config = dict(
    num_hidden_layers=14,
    num_attention_heads=5,
    hidden_act='gelu',
    rope_theta=10000.0,
    rope_fraction=1.0,
    bias='none',
    tie_word_embeddings='early',
    parallel_block=True,
    extras=['some layers without attention', 'local attention windows', 'gated attention', 'exclusive self-attention', 'value embeddings', 'hashed n-gram embeddings', 'a smear gate', 'learned residual scales', 'skips across layers', 'capped logits'],
    init_std_down=0.00435,
    beta1=0.9,
    warmup_steps=322,
    decay_fraction=0.827,
    max_steps=15268,
)
Each number is 128 + 32 x the weight over its row's rms, rounded and kept within 0 to 255. Layers, rows and columns count from 0. The size above them is the row's rms in percent of the matrix's.

# layer 7 MLP up, 640x160, rms 0.258, rows 14-95, columns 120-159
size [ 81 100 100  87 105  98  99 104 100 106 103  88 111 100  89 104  97 108 103 100  97  78 100 103 104 119 111 115 106 123  67  98  96 105 100 102  88 101  97 116  92  96  95 106 112 115  93 105  97 104 109 111  90  97  96 101 114 118 103  60 102 136 108  93 124 118  95 128 104 104  92  95  92  98 100  99 106 117  91  98  85  91]
[[120 150 130 116  96 129 127  81 150  56 152 101 128 144  96 130 128 176 142 138 164 128  93 125 127 106 137  52 157 115  65 160 151 106  81 128 146 140 148 119]
 [137  90 133 151 138  76 193 165  96 226 117 174 134 106 172  99 114 159 130 131 114 111 170 151  95 153 141 122 102 112 168 111 150 139  61 153  98  91 187 122]
 [188 141 159 154 101 156 127  98 122 105  75 157 138 140 153 147 139 191  97 127 147  65  64 131 107 102 135 145 118  84 123 137 124  72 111 127 131 179 127 165]
 [186  96  82 119 119  59 100  91 113 121 134  89 100  90 137 141 135 103 172 145 168 197 138 133  99 110 191 168 109 184 123 189 185 109 121 144 132 133 115  99]
 [133 164 100 109 126  83 102 134 186 150 133  99 120 143 122 116  98 128  96 112 194 121 118 134 134 121 140 103 112  63  65 126 113 136 137 242 140 117 101 167]
 [160  81 112 146  90 101 170 165  80 115  90 147 157  72 112 106 186 181 133 123 106 110 147 103 122 102 130 132 131 140 118 137 115  61  90 115 117 162 107  72]
 [142 164 136 117 127 192 130 149 164 133  97  81 114  88  77 150 122 115  93 116 212 147 154 150 159 141 120  73 105  73 119 126 136 120 128  98  96 182 117 154]
 [143 111  77 125 151 109 104 115 141 103 125 126 116 122 206 152 174 165 124 111  74  92 113  58 106 119 181 103 102 134 126 135 176  92 115 146  99  87 119  93]
 [125  98 122 151 152  95 100 111 144 157  75 200 152  80 138  91  55  87  59 167 116  81 112 157 142 101 117  94 146  71 108 162 167 112 123 208 147 130 114 178]
 [132 124  88 102 129 118 153 145 172 130 101  72 162 149  66 115 122 113  92  95 137  97 151 140 100 144 113 143 118 163 119 130 155 146 137 150  73 133 154 168]
 [181 169 118 156 100 128 177  89 131 148 151  79 113 149 107 115  92  99 108  66 161 106 109 116 140 117 134 164  85 165  76 143 189  64  98 148 129 125  61 178]
 [106 109  89 139 140  77 104 118 119 159  94 153 121 194 116 169 110 118  69 109 176  63 124 122 136  77 147  76 130 101 124 170  90 116 120 138 148 128 145 160]
 [100 145 123  81 181 136  84 138  65 152 144 124 110 145 135 132 129 114  88  91 167 114 172 193  85 113 128 143 121 115 107 148 123  94 120 138 109 145 104 122]
 [ 84 144  97 132 173 168  38 144 100 147 157  88 126 115 145 134 126 171 139 125  91 119 163 133  96 102 152 158  62 142 119 146 136 139 126 127  93 138 136 124]
 [146 131 168 135 138 133 138 195 146 166 168 148 118 196 134 142 125 131  72 188 147  91 141 134 141 122 144 168  79 152  97 147 102 106 107 201 139 140 123 134]
 [139 142 107 133 151 152 127 187 129 125 113  95 182 122 124 137  92 135 121 137  93 158  72 145 121  59 140 125 106  76 125 160 184 134 142 128 154 177 172 169]
 [184 118  48 109 167 120 107 105 123  95 159  68 125 128  95  92 130 151 104  99 116  83  98  96 131 107 127 116 133 115 141  83 124 114 144 115 194 151 146 146]
 [155 144  99 110 150  83 121 157 148  52  96 176 108 158 126 148 114 112  51 115  74  63  33  61 174 108 110  25 124  86 116 179 170 108 112 130 114 120 118 155]
 [ 70 198  88 180 175 105 117 114  82 148 167 104 172 116 152 134 131 185  73  60 157 114 145 123 128  82 157 117 113 124  95 122 147 167 137 131 138 129  77 128]
 [ 58 176 102  89 124 184 174 184 116 158  97 135 147 117 108 147 174 162  94 131  93 163 113 170 116 136 181 153  83 144  88 131 158 135  73 126 122 127 129 139]
 [140 118 106 101 112 131 128  83  98 174 137  87 100 149 132 158 110 119  89 124 159  98 117 168 121 115  81 160  72 158 146 194 104  43 117 133  86  95 139  94]
 [116 103 109 136 166 130 102 109 134 153 126 137 104  56 119 136 167  96  88 120 173 167 121 101 131  88 145 109 170 159 105 173 146 103  92 130 154  64 137 179]
 [124 162 108 154 146 149 125 122 110 169  78  86 158 162   5  96  91 133 102 139 101  86 101 163 136 109 112 165 155 144 146 144 147 118 145 175 118 117 140 104]
 [ 95 111  93 176 138 114 111 142 111 148 115 214 152 115 141  31  53 120 126 142 141 108 100 178  94  85 158  89  70 134 114 102 117 126 138 106 165  70  94 144]
 [104 121 126 160 103 153 112 108  69  92 106 237 169 154 168 117 130 124  76  67 165  80 139 173 132 122 126 151 147  90 105 129 145 100 138 151 115 157 175 151]
 [173 136 147 142 171 147 159  93  85 137  89 179 202 126 149 147  69 181 115 119 106 102  79 134 145 110 145 148  93 169 127 124 120 140 129  97 172 108 147 184]
 [173 126 119 168 145 149 138 125  73  98  48 143 176 134 125  87 141 158  97 140 134 120 136 101  98  93 107 110  86 131 107 112 149 120  94 138 122  58 151 142]
 [104 136 140 180 182 175 203 138 144  68 143 156 164 149 104 163  73 160 138 112 128  99 151 113 163  85 102  73 139 106  96 125 144  78 108 135  94 129 117 202]
 [154 156 141 108 132  77 124 142 148  95  62 107 163  97 157 123  61 106 118 118 184 106 138 126 122 109 158 156  92  85 156 168  92 127 133 180 152 140 130 112]
 [ 88 148 127 106 129 122 117 169 139  74  83 103 142  84 115 163 137 143  90 107 118 123  94 127 139 108 139  96 128 133 129 202  99 117 122 181 161 111 101 135]
 [141 188 136 133 126 125 168 144 126 143 118  96 158 110 122 171  97 148  92  86 147 102  81 156  81  93 194 107 139  98  57 167 136 125 119 135 162 161 116 169]
 [180 165 126 107 136 128  71 159 117 147 107 110 147 128  99  74 101 139  91 152  96 133 132  92 115  38 127  82 176 108  97 144 173  79  84 109 160 108 173 127]
 [122 179  37  83 190 117  84 121 127 135 119 129 118 141 148 104  77 141 163  88 125 144 154 110 127  86 182 144 114 114 120  87  80  98 116 139 194 146 159 145]
 [ 74 106 147 142 149 152 154 103  83  85 124 140 163 167 118 131  77 161 132 142 108 115 143 160 113 136 118 152 115 137 116 144 146  86  64 176 155 194  80 146]
 [135 125 110 136 120 101 173 187  96 125 162 105 152 139 184 186  85 111 123 120 164 136 126  85 108 123 140 123 113 112 129 193 111 149 126 118 123 155 137  81]
 [142 113 173 124 167  99 123 111  72 125  78 150 160  77 118 135 159 116  73  89 170 169 118 108 142  90 155 138 147 130  60 122 115 149  77 120 100 159 195 169]
 [110 157 117 135 142 122 194 115 141  94 138 114 193 157  97 162 117 187 126 117 112 143  29 140 102 128 136 118 133 108 120 120 153  94 110 123 125 118 134  77]
 [126 119 159 135 154  88 135 135 132  87 115 131 164 128  49 135 155 155  94 129  89 105 112 186  93  89 127 176 132 154 151 141 204 109  56 204  72 175  75 113]
 [107 134 125 196  96 149 150 209  67  94 166 112 230  71 103 159 109 144 147 100  97 185 130  84 193  64 148 107 145 115 124 114 108 120 128 146 130 170 143 119]
 [120 160 123 112 135 142 100 152 117 102 150  86 121 189  99  83  77 170 122  83  93 104 104 164  98  78 180 135 134 146  87 154  89 120 122 159 127 174  86 154]
 [139 187  54 183 176 193 121 135  93 120 117 119 168 181 149 142 123 174 102  91 120 108 121 155 146 116 210 165 126  97  91  88 128  95 142 158 175  73 100  82]
 [141 160 121 119 135 131 109 149 154 112 143 157 152 152 146 194 165 180 138 120 119 178 148 136 122  97 132 174 134  53 150  94 139 140  59  95 180 154 104 145]
 [132 109 139 135 131 107 164 115 160  98 177 140 161 137  72 103 134 151  85 131 171 109 150 130 127 165 134 116 127 150  40 135 137 112 119 147 209  82 129 152]
 [106 124 147 133 138 130 132 112 146 132  64 179 106  77 129 111 155 182 138 138 163 146  98 119 143  75 159 145  94 114 120 211 100  49 104 149 159  89  80 142]
 [131 156 155 119 166 145 133 134  95 136 161 104 211 138  75 123 190 143  97  82 177  97 111 153  51  85 143 145  97 116 149 148 147 143  70 184 114 134  84 148]
 [145 134 118 174 139 105 149 152 122 108 133 171 193 121 127 151 152  95 121 146 137 160  68  97 168 130 192 157 164  91 133 199 171  90 107 179 160 128 150  85]
 [148 156  92 107 142  89  68 135 118 126 160 167 164  94 146 147  92 183 103 127 162 105  94 162 187  99 190  86 123 139 149 164 175  71 125 147 136 190 115  89]
 [126 154  80 137 163 125  76 136 151  64 125 143 123 117 176 102 143  89  89  91 177 168  78 101 122 121 170 169  78 121 117 116 125 159 109 150 168 154 134 182]
 [161 179 158 122 195  89 163  81 124 217 161 113 141 148  99 121 151 104 112 166 111  75 133 148  84 124 169 134 111 130 130 149 166 126 122 129 135 152  86  89]
 [145 109 140 179 148  94 134 120 104  98  88  79 169  93 139 189  63 141  70  93 155 109 146 139  88 129 106  87 108 195 140 121  82  98 107 131 128 122 197 103]
 [116 181  83 139 132 198 185  96 119 162 151 132 232 135 139 133 152 169 108 115 148 168 142 205  77 126 165 150 102 140  40 160 166 123 123  82 155 149 115 192]
 [146 131 139 129 161 101  99 131 154  99 146 203 122 137 143 135 111  88 121  91 148 159 131  73 124 100 170 100 141 144  96 121 144 130  98 187 118 134 110 139]
 [161 206 122 137 128 131 120 182 142 130 144 137 140 119 133 141  85 153 132 124 146 151 122  72  91 101 141 160  85 138 165 116  70 144 106 172 165  93 176 123]
 [134 103 174 153 154 105  92 157 125  92 176 153 182 122  81 160  83 156 112 163 112 142 110 121 157  91 134 142  68  74 116 139 145 113 137 189 128 108  96 131]
 [115  96  97 143  97 105 127 109  96 126 140  75 158 103 141  86 113 179 164 160 136 104 137 119 157  80 124 152  84 153 106 111 118  82 102 140 121 111 105  99]
 [175 159  78 116 184 115  47 166  74 135 106 175 105 149 114 111  95  90  16 118 126 143 177 116  83  84 157  97 113 103 112 101 116 113 135 124 107 134 131 132]
 [162 135 125 171 154  90 135 168 142  90 170 107 172 150  67 183  68  93 124 124 117 191 136 238  96  83 133 162 133 116 111 153  99 131 114 144 137 105 115 146]
 [166 141  66 154 185 147  94 176  94 175 150 116 102 113  96 107  87  81  83 124 153  91 164 116  69  75 152 126 152 122 115 112 113 132  85 157 152 153 140 136]
 [157 124 123  94 134 119 107 145 157 140 126 192 127 123 138 144 171 126 117 142 182 211 107 136  77  84 124 136 120  97 147 181  83 138 122 120  93 128 146 144]
 [118 137  90 163 177 119 131 154 114 131 104 122 149 101 112 140 133 118  56  91 155 127 130 145 117  57 187 103  88 135 113 178 133  79  50 156 128 157 126 136]
 [140 141 125 173 126 137 120 121 148 171 177  85 139 126 137 160 107 117 102  91 157 144 183 132 138 152 158 128  94 135  46 116 170 127 124 154  87  58  70 131]
 [122 149 162 142 107 132 130 146 150 135 127  80 100 165 115  79  76 177  86 148 152 121 105  73 129 132 161  91  98 160 102 153  81 143 146 110 154 167 113  98]
 [153 112 136 123 156 130 172 148  67  97 179  95 176 137  85  86 126 125 106  89  98  90 141 148 118 120 125  71 114 202 123 142 132 175  80 144 182 123 139 140]
 [136 137  78 150  77 129 133 146 142 141 120 107 136 132 185  45 116 146 104 140 196 113 138  83  73  94 148  98 119 130 121 132  98 117 100 118  96 147 160 112]
 [139 144 130 135 128 106 141 135 123 136 152 113 171 134 124 117 120 108  84 114 188  78 134 156  48 123 139 111  91 143  19 206 155  83  92 169 129 107 111  97]
 [143 115 144 125 149  96 109 128 111  74 151 143 177 133 119 150 110 146 123 100  85 107 131  50 140 121 198  95 143 135 113 178 144  50 121 147 110 129  84 123]
 [ 95 174 130 136 129 131 151 111 138 130  90  88 185 104 104  83 120 176  87  91 113  96 138 127 135  71 170 103 151 191  99 134 133  97 112 161 124 164  88 105]
 [122 108  82 125 119 140  68 173 110 161 107 190 187 181 173 105 129 191 103 133 168 108 151 159 123 137 144 146 119 127  84 171 139 111  94 137 165 149 156 121]
 [128 118 127 205 135 121 141 211 122 107 133 152 135  91 121 103 157 173  87  76 136 126 174 101 133 158 119  89 105 139 157 135  84 105  58 168 125 133 154 144]
 [135 162  92 125 170 144 109 101 129 154 123 173 134 122 157 109 146  92  81  42 168 100 117 107 128 123 195 149 163 109 104 117 170 125  77 143 143 133 102 142]
 [ 85 165  60 156 120 141  80 136 148 117 100 149 153 107  91  84 104 168  95 131 146 135  94 133 157 131 137  92 161  40 113 101 153 126 106 125 137 156 134 154]
 [ 83 129 172  92 145 223 142 171  73 147 132 125 132  87 144 141 138 172 102 108 106 156 119 111 150 157 137 167 122 127 117 130 130  88 137 123 132 113  85 103]
 [117 155  87  98 141 123  85 123 139 151  94 117 105 131 157 118 138 128 125 111 209 159  63 173 135 158 188 117  65 120 143 183 182 128 109 133 102 107 103 148]
 [155 143  67 134 196  53 114 205 131 159  96 132 119 127 137  63 103 135  88 152 196  70  91 216 164 144 176  98 155 150 152 100 156  91 133 104 158 165 112 114]
 [110 136 120 135 127 186 129 103 131 154 102 192 118 146 102 109 132 163 109 119  89 158 103 121 123 113 175  69  51  98  49 168 136  79 128 141  86 137 114 183]
 [135 182 161 183 102 161 184 120  57 108  81  62 165 130 107 169  82 176 136  61 155 134 126 151  94 131 140 111 114 106  87 128  94  91 132 144 160 153 152 140]
 [117 147 134 134 121 142 125 119 108 113 139 151 125 137 129 102 156 134 126 116 116 168 137 141 135 119 209 143 131 172  63 105 113 108 102 101 143 103 116 147]
 [119 175 139 145 179 125 108 146 160 182 135 109 137 134 143 117 130  86 103 114 154 107  80 126  78 117 126 138  80  77 146 202  75 155 129 224 163 121  92 199]
 [139 144 166 144 119 107 119 158 171 146 140 109 175  89 144  43 103 193  95 130 146  87 131 113  86  83 127 150  78 163  87 164 142 134 101 135  91 106 160 177]
 [130 183 159 158 115 122 152 129  68 149  94 149 104  89 113 121 164 128  68  86 153 151  77 130 139  65 159 132  72 140  67 205 123 135 102 136 159 145 122 182]
 [ 81 185  78  74 219 121 115 107 153 147 139  73 128 173  65 173  71 167  96 182  85 142 122 142 163  32 117 115 178 159  96  61 111 123 166  99 142 143 126 169]
 [118 146  83 180 150  63 126 152 127  99 140  80 189 120 124  88 109 153 126  80 121 104 124  89 119 105 168 130 113 108 157 183  83 111 170 133 156 155  90 111]]
# layer 7 MLP down (transposed), 640x160, rms 0.282, rows 14-94, columns 120-159
size [ 96  97  91  79 110  95  86  98  93  94  96  87 113  89  95  92  90 105 102 115  92  86 104 103 107 115 107 112  95 118 112  93  90  94 110  97  95  98  95 106  93  90  85 123 110 124  98  99 103 104 102 106  93 100  96 101 111 129  96  42  96 119 111  84 126 107 105 145  97 113  88  88  88  94 107  89 104 126  92  95 119]
[[124  93 150 168 108 130   0 126 132 101 230 131 128 159 108 113 143 125 127 160 158 154 122 126 138 122 150  78 165 170 222 102 156 119 114 130  94 130 202 125]
 [110  93 110  68 158  90 190 100  99 128  76  70 114  89  61 167 130  96 125 152 108  62 184  83 165 160  87 167  49 115 127  95 164 175  97 146 133 117 107  90]
 [164  88 129 194 162 132 157 113 121 175 108  67  98 115 141  99  39 191 106  81 155 126 108 118 123 146 111 156 113 140 106  86 140  89 138 111 169 125  80 206]
 [161 167 140 160 145 120 129 135 121 158 141 124  77 182 157  44  39 173  82 111 125 109  98  68 169 158 102 108 116 130 127 128 133 113  90 113  84 154 134 106]
 [167  66  92 146  84 122 167 183 187  77 129 105 171 122 138 154 159 118 124  83 134  97 138  93  78 166  64  81 129 121  96 100 166 105 119  78 111 120 119  56]
 [141  98  89 168 118 129 190 121  97 118  72 136 219 128 113  86 143 125 133  91 127 163 165 105 147 180 113 139  79 180  55 155 123 127 123 137  81 165  73  80]
 [165  74  83 127 104 166 155 143 125 101 116 113 116  83 105 151  99 150 156 180 184 105 107 185  84 162  96 119 160 122 102  90 127 129 146 134 123  83 194 116]
 [144 151 117  90  88 107 102 114 147 163 144 152  95 167 116 104 127 146 162 151 135  97 164 141 127  93  88 113 145 166 149  94 152 128 157  61 161 136 143 156]
 [176  88 164 143 175 136 113 157 116 123 161 137  92  91 121 127 130  98  84 143  66 122  81 144  84 154 142 148 160 165 147 123 125 141 178 168 155 160  79 144]
 [105  91 164  53 142  57 161  99 149 118  92  99 132  68  29 168 120 103 126 111 104 110 131 124 131  87  61 112 113  99  88 139 132 177 156 103 129  88 122 120]
 [143 131  77 164 137 124  85  76 134 180 168 130 124 109 139 126 126 170 153  99 107 116 155 176  99 170 191 149 145 138 182 175 140  81 104 165 172 157 102  82]
 [171 161 129 106  74 124 120 131 129 126  89  48 138  33 114 139  75 166  47 156 110 103  72 111  75 144  49 176  92  76 132 162 177 102 113  95 120 147 100 115]
 [ 93 152 152 162 167  55 125 103  81 173 110  64  98 204 137 138  91  83 108 109 165  77 181 122 107 158 185 155 116 116 117 144 150 180 120 124 163 110  98 122]
 [122  72 113 126 156 143 140 168 100 143 104 127  84 156 147  85 115 101 194 117 115 179 156 167 127 127 145 174  96 102 116 146 148 141 126 159 122 150 162 136]
 [186 101  99  91 149 131  46 129 135 125 171  52  65 123 138 138 136 129 174 148 107 103  62 169 160 156 105  63 185 136 193 141 158 136 132  95  73  81 132 140]
 [155 130 126 105  83 140 157 140 148 130 130 115 114  97 145 111 170 195 115 157  87 177 129 231 127 117 150 140 130  80  99 178 151  89 159 134 171 105 157 164]
 [127 109 124 166 154 120  81  85 129  51 197 162 133 113  95 110 160  86 176  61 157 135 136 129 138 134  76 110 176 152 177 120 117 137 107 158 181 103 163 102]
 [111 123  99  83 101 116 178 144 144 119  71 144 139 105  97 175 126  97 133 113 118 120 147 115 139 144 129 116 103 149  98 171 136  92 112 161 198 164 164 113]
 [160 154 134 135 139 147 181 136 149 115  79 125 162 192  79  94 171 117 108 110 151 115  91  78 108 140 188 120  60 108  69 121 120 163 180 114 106 149 166 138]
 [145 120  85 108 135 111 132 158 150 152  42 100 102  95 125 126 199 134  97 155 101 150 158 140 138 133 101 147  78 135 105 107 168 148 130 128  47 107  71 117]
 [140 144 139 111 148 149 105 126 159  93 115 132 110 135 138 127 145 136 103 119 111 147 121 104 113  89 184 150 133  87 152  85 180 144 134 105 121 165 129 124]
 [158 141 111 113 137 145   0 119 153 119 236  66 139 140  96 132  79 150 121 133 114 106 118 100  93 133 140 135 244 121 243 141 122 110 102  85 137 120 115 114]
 [130 112  77 116 139 150 143 137 110 155  93 113 142 168 126  91  92 125  76 139 133  94 160 125 223 117 139 113 115 136 121  72 131 167 158 102 158 131 174  86]
 [202  58 199 160  47 172 103 124 120 124 152 166 178  93 114 108 160 116  85 118 135 145 120 135  89 120 135  86 127 148 142 140  84 155 118 100  98 129 127 146]
 [129 173 107 138 142 113  76 135 115 138 207 110 135 138 147  79 159 134 116 164  33 126 161 130 117 151 137 198 232 172 167 133 158 146 117 164 199 142 137 112]
 [140 149 136 124 142  99  76 162 151  95 166 150 111 153 121  94 112 178  95 156 116  94 123 152 149 161 111 162 181 172 190 102 124  91  90  89  88 154 140 163]
 [143  70 191  85 186  91 118 132 143 133 130 113 173 187  97 192  98  85 115 188  78 153 113 142 139 151  83 198 159 116 145  92 162 110 124 118 122 100 130 136]
 [132 110 125 152  91 139 172 138 117 133 108 120 119 104 118 105  86 148  73 110 137 136 148 108 173 148  92 115  99  96  78  91 153  90  98 129 104 157 144 147]
 [153 123  67 167 153  29 126 136 187 119 113  62 183  76 142 122 117 152 122 130 197 148 123 179 175 153  78 143 139 128 112 143 126 120  79  74 119 109 155 111]
 [111 154 110 143 161 130 171 162 133 129 102 110 114 102 145 130 135 174 160 128 192 193 118 179 117 144 134 170 133 173  95 156  84 113 185 115 117 139 118 148]
 [ 90  97  49 113 108 152 182  93  97 176 117 215  63 116 137 152 112 150 112  93 170 170 139 187 140 159 111 121  92 151 118  73 156 151 138 129  95 133 114 130]
 [135  93  54 128 179  96  96 142 133 108 137 120 157 178 172 151  89 174  92 152 140 121 164  78 111 124 150 152  87  91 163  92 149 184  91 125 139 132  60 138]
 [149 131 146 121 129 161 197 137  95 135  86 163  68 169  87  98 129 174 105 133 148 123 122 114 119 130 134 122  12 150  74  85  98  94 105 117  72 150 133 148]
 [126 120 100 130 112 139 115 108 146 101 136 135 132 134 137 114 208 160 163 153 162 136 130 137  86 114 153  82 128 146 129  98 139 154 137 131 165 143 130 179]
 [102 159 176 124  76 146  45  81 152  95 178 116 152  76 132  96 160 193 174  59 133 172 118 143 116 131 115 128 168 128 199  73 121  92 120 130  92 154  79 207]
 [128 151 122 120 166  88 210 115 122 129  51  87 135 179 129 149 134  84 114  88  84 167  94 106 133  98  80 207 103 115  49  86 168 112  98 112 101 129 188 112]
 [107 117 154 107 131 100 209 174 127 115   4 129 169 107 100 154 112 114 110 112 143 138 100 145 153 162  90 158  38 145  30  97 172 115 110 167 138 111 145 143]
 [ 94 115 182  97 134 132 146 136 137  61 101 149 158 150  86 163 171 157 165 135  75 102 140 162 108 113 100 163 136 165 101  69 160 135 143 152  83 186 114 134]
 [150 108 132  99 160  72  62 152 115 159 171 121 154 120 148 162 126 170 127 118 135 109 100  97 144 180 117  95 171 154 180  98 109 205  81  66 189  75 120 146]
 [107 100  96 102 167 112 120  96 153 103 153  83 107 151 112  60 109 138 113 117 122 108 120 136  98 185 135 153 164 108 150  94  56 128 199 150 155 128 138 142]
 [113 122  82 146 135 172 220 139 108  94  60 103 136 122 134 136 122 166 157  80 167 108 121 163 114 127 117 102  78 118  60  65 141 129 129 147 163 146 211  86]
 [145 150 136 134 127 116  58 118 132  97  92 111 106 196 104 123 137 108 162  88  73 149 131  59 100 153  71 129 114  93 201  70 111 152  85 143 100 131  90 132]
 [150 131 131 109 126  99  77 104  85 162 158 139  99 110 176 119 108 153 115 133 182  96 137 117 146 157 162  66 111 126 176 208 147 120 194 173 132  78 109 164]
 [147 108  99 136 141 129  17 104 121 115 231  89  92 124 149 158 116 143 130 144 132 114 168 131 114 122 139 150 191 114 232 134 151 122 140 114 106 102 130 104]
 [121 141  79 174 126 142 108  96 150 123 163 108  89 118 139 168 161 139 138 104 104 136 172 115 108 159 155 109 152  75 185 127 134 155 149  65 166 116 155  80]
 [126 146 165 141 105 115  44 111  96 139 187 156 166  92 138 152  97 144 165 129 150 153  98 167 141 137 159 124 188 102 188 101 103 140 152 186  40 124  85 133]
 [118 109 142  86  93 119 213 143 134 110  23 125 149  87 124 181 149 121  97 164  83 193 132 113 153 167 127 143  90 106  78 117 163  93 130 140 203 101 136 112]
 [135 165 148 115 163  81 121 136 125 150 167 117 113 104 166 183 149  97  68 137 129 138 141 127 148 143 169  55 121 156 131 127 164 181  67 146 132 101  54 118]
 [172  94 127  74 130 104 142 176 105 129 116 115 110 160 125 113 133 103  84 180 129 119  95 148  87 106 141 123 114 156 136 164 187 131  88 190 106 126  85 144]
 [172  90  80 115 104 103  78 116  83 123 162  97 130 139  87 162 130 125 104 168 148 158 156 150  98 129  77 144 170 175 181  73 129 111  92  93 130 125 131 191]
 [ 77  99  46  91 105 195 172 138 119 176  86  82 154 137 131 142 108 146 124 126 119  85 109 130 134 201 156 159 105 119  52 136 115 146 138 150  87  89 138 137]
 [143 170 198 166 123  98 160  96 127 149 122 121  87 157 150 207 122 156 127  96 133 112 149 130 129 158 131  86 110 142  87 128 134 113 134 190  80 108  82 157]
 [146 181 173 168 107  85 162 103 139 128 156 115 158  86 138 153 134 128 105 145 145 125 165  96 101 192  61  51 109  88 189 124 150 115 124 141 160  69  77 130]
 [158 186 130 141 152 119  45 104 143 139 185 107 109 126 125 142 103 147  94 127  79 118 129 144 131 143 107  81 170 117 207 119 116 108 124  86  66 117 108 121]
 [124 132 173  92 148 110  65 144 116 100 148 131  73 124  81 125 122 109 140 108  97  95 100 146 118 122  99 118 165 102 184 151 150 152  83  99 205  35 141 144]
 [179 158 131 118 147 122 160 162 137 166 121  79 120  97 125 155 203 102 113 171 171 116 130 130 149 139  92 138 130 135 101  97 133 146  91  44 127 116 132  42]
 [156  98 129 136 118 120 134 117 211 108 156 150  68 114 102 139 139 139 117 115 118 137  53 180  91 151 183 173 123 120 119 125 124 146 115 128 148 127 121 149]
 [147 106  85 173 104 107  87 130 189 135 193 122 111 133 118  82 129  92 146 139 171  96 141 144 136 120  82 125 188 169 174  71 163 120  72 114 159 140 140 121]
 [172 135 150 162   2 197 165 145 113 168  89 160  99 205 157 108 150 121 121 133 169 169 110 155  82 163  85  76  97 147  95  48 122 118 102 137 140 137 109 183]
 [124  79 108  90  84 213 120 157 138 134 118 189  97 132 131 155 138 105  90  95  84 144 191 142 145 164  96  70 132 108 109 148 170 178 149 121 121 131 135  93]
 [ 85  81  91 114 132 104 119  73 143 176 150 118 122 148 158 131 170 145 141 113  82  93  87 142 144 194 156 158 133 135 140 131 113 141 101 174  75 140 165 163]
 [113 132 131 133 113 100 184 140 127 171 106 174 162 164  96  82 135  69 137  91 148 143 116 133 180 125  80 151 101 110  71  88 117 161 142 102 180 151 138 127]
 [134 130 162 112 197  98  99 128 147 104 163  73  84  99 139  93  97 127 118 123 101 108 137 152 114  99 108 108 108 146 172 132 107 148  88 146 202 103 198 131]
 [ 90 104 116 129  77  97 143 129 214 152 107 108 138  96 115  96 153 124 115  97 130  89 174 151 159 137  97 156 101 134 105 138 141 141 154  96  86 132 135 134]
 [150 141 155 158 177  42 107 125 104 137 159  69 191 129  95  53 139  52 182 134 136 120 169 129  96  84 107 144 122 121 163 188  87 118 139 148 121 169 116 101]
 [148  92 154 139 119  94 154  87 136 141 151 163 144 161 113 218 153 133 126 111 115 112 150 135 143  95 162  98 111 122 102 114  81 134 152 162  69 139 102 151]
 [122 136 144 135 122 138 209 154 105 102  31 125  95 119 117 152  72 102  58  57 140 152 175 154 116 138  98 149  20 102  66 124 100 131 147 129  99 164 119 125]
 [140 186 128 152 132 156 189 178 147 113  53 149 103 152 108 142 134 135 105 110 120  70 118 137 167 228 136  88  66  54  71 106  97 112 126 112  84  84 120 114]
 [129  97 126 147 125 133 173  69 180 124 115  64 111 157 134  92 154 107 169 107 125 171 146 121 115 192 120  93 103  92  92 129  74 133 144 153  69 115 123 138]
 [116  94 209 150 148 112  98 168 114 135 184 170  62 100 127 121 159  89 114 102 158  75 128 151 179 112 156 132 164 169 172 140 108 138 134 130 129 177 162 147]
 [158 108 102  97 219  96 211 107 142  87  69 162 109 140 187  73 101 117 126 101 116 152 153 121  67 107  83 158 125 110  55 114 143 132  87 150 141  93 209 138]
 [174 125 120 124 174 137  26 157 105 117 197  79 154 145 124 151 101 239 115 161  69 138 102 118 134 158 101 104 183 143 199 116 169 110 160  42  98 108 119 120]
 [153 145 150 120 169 147  76 206 155 136 179 141 117 157  62 159  90 137 162 128 156 121 123  98 128  62 106 120 145 146 179  90  95 105 153 122 114 132 128  66]
 [181 155  98 135 112 116 116 136 100 168  99 111 102 105 138 125 135 134  50  62 132 142 146 122  74  85 148 110 120 173 128 152  75 128 170 133 114 181 161 129]
 [123 124 107 145 149 127  45 106 116 146 187 115  98 118 109 153 124 141 109  88 107 118 137  88 134 158 141 112 142 135 199 116 148  95 150 134 112 113 106 113]
 [140 167 117 148 112 147 139 112  68 124  80 108 110 151 128 172 154 132 123  88 101 144 136 126 116 104 132  92  75 102 104 112 103 123 153 100 104 158 111 116]
 [140 153 137 140  95 191 114  81 118 122 137 131 124 142 149 159 178 117 104 118 104 112 179 141 150 141 158  97 122 152  91 120 135 149 128  88 139 149 188 141]
 [119 163 202 104 117 107 186 150 149  80  83 126 122 111 189 140 125 113 148 106 130  98  88 171  73 177 150 156 112 139  50 126  87 122  86 202 151 106 119 151]
 [112  94 119  95 153 104  34 134 127 108 202 124 102 107  88 122 110  95 127 123 136 138 152 142 175  79  68 160 148 161 224 151 152 152 170 134 161 148 122 122]
 [157 155 127 193 127 112  87  97  72 129 175  85 116 136 168 141 137  71 156 119 141 135 146 103 150 115 186 137 137 112 155  92 177 108  74 113 160 138 167 143]
 [129 134 157 137 143 116 243 169 117 110   2 145 124 124 100 122  99 127 134 122 124 137 132 143 123 128 119 123   0 164   7  89 125 111 125 127  73 119 122 139]]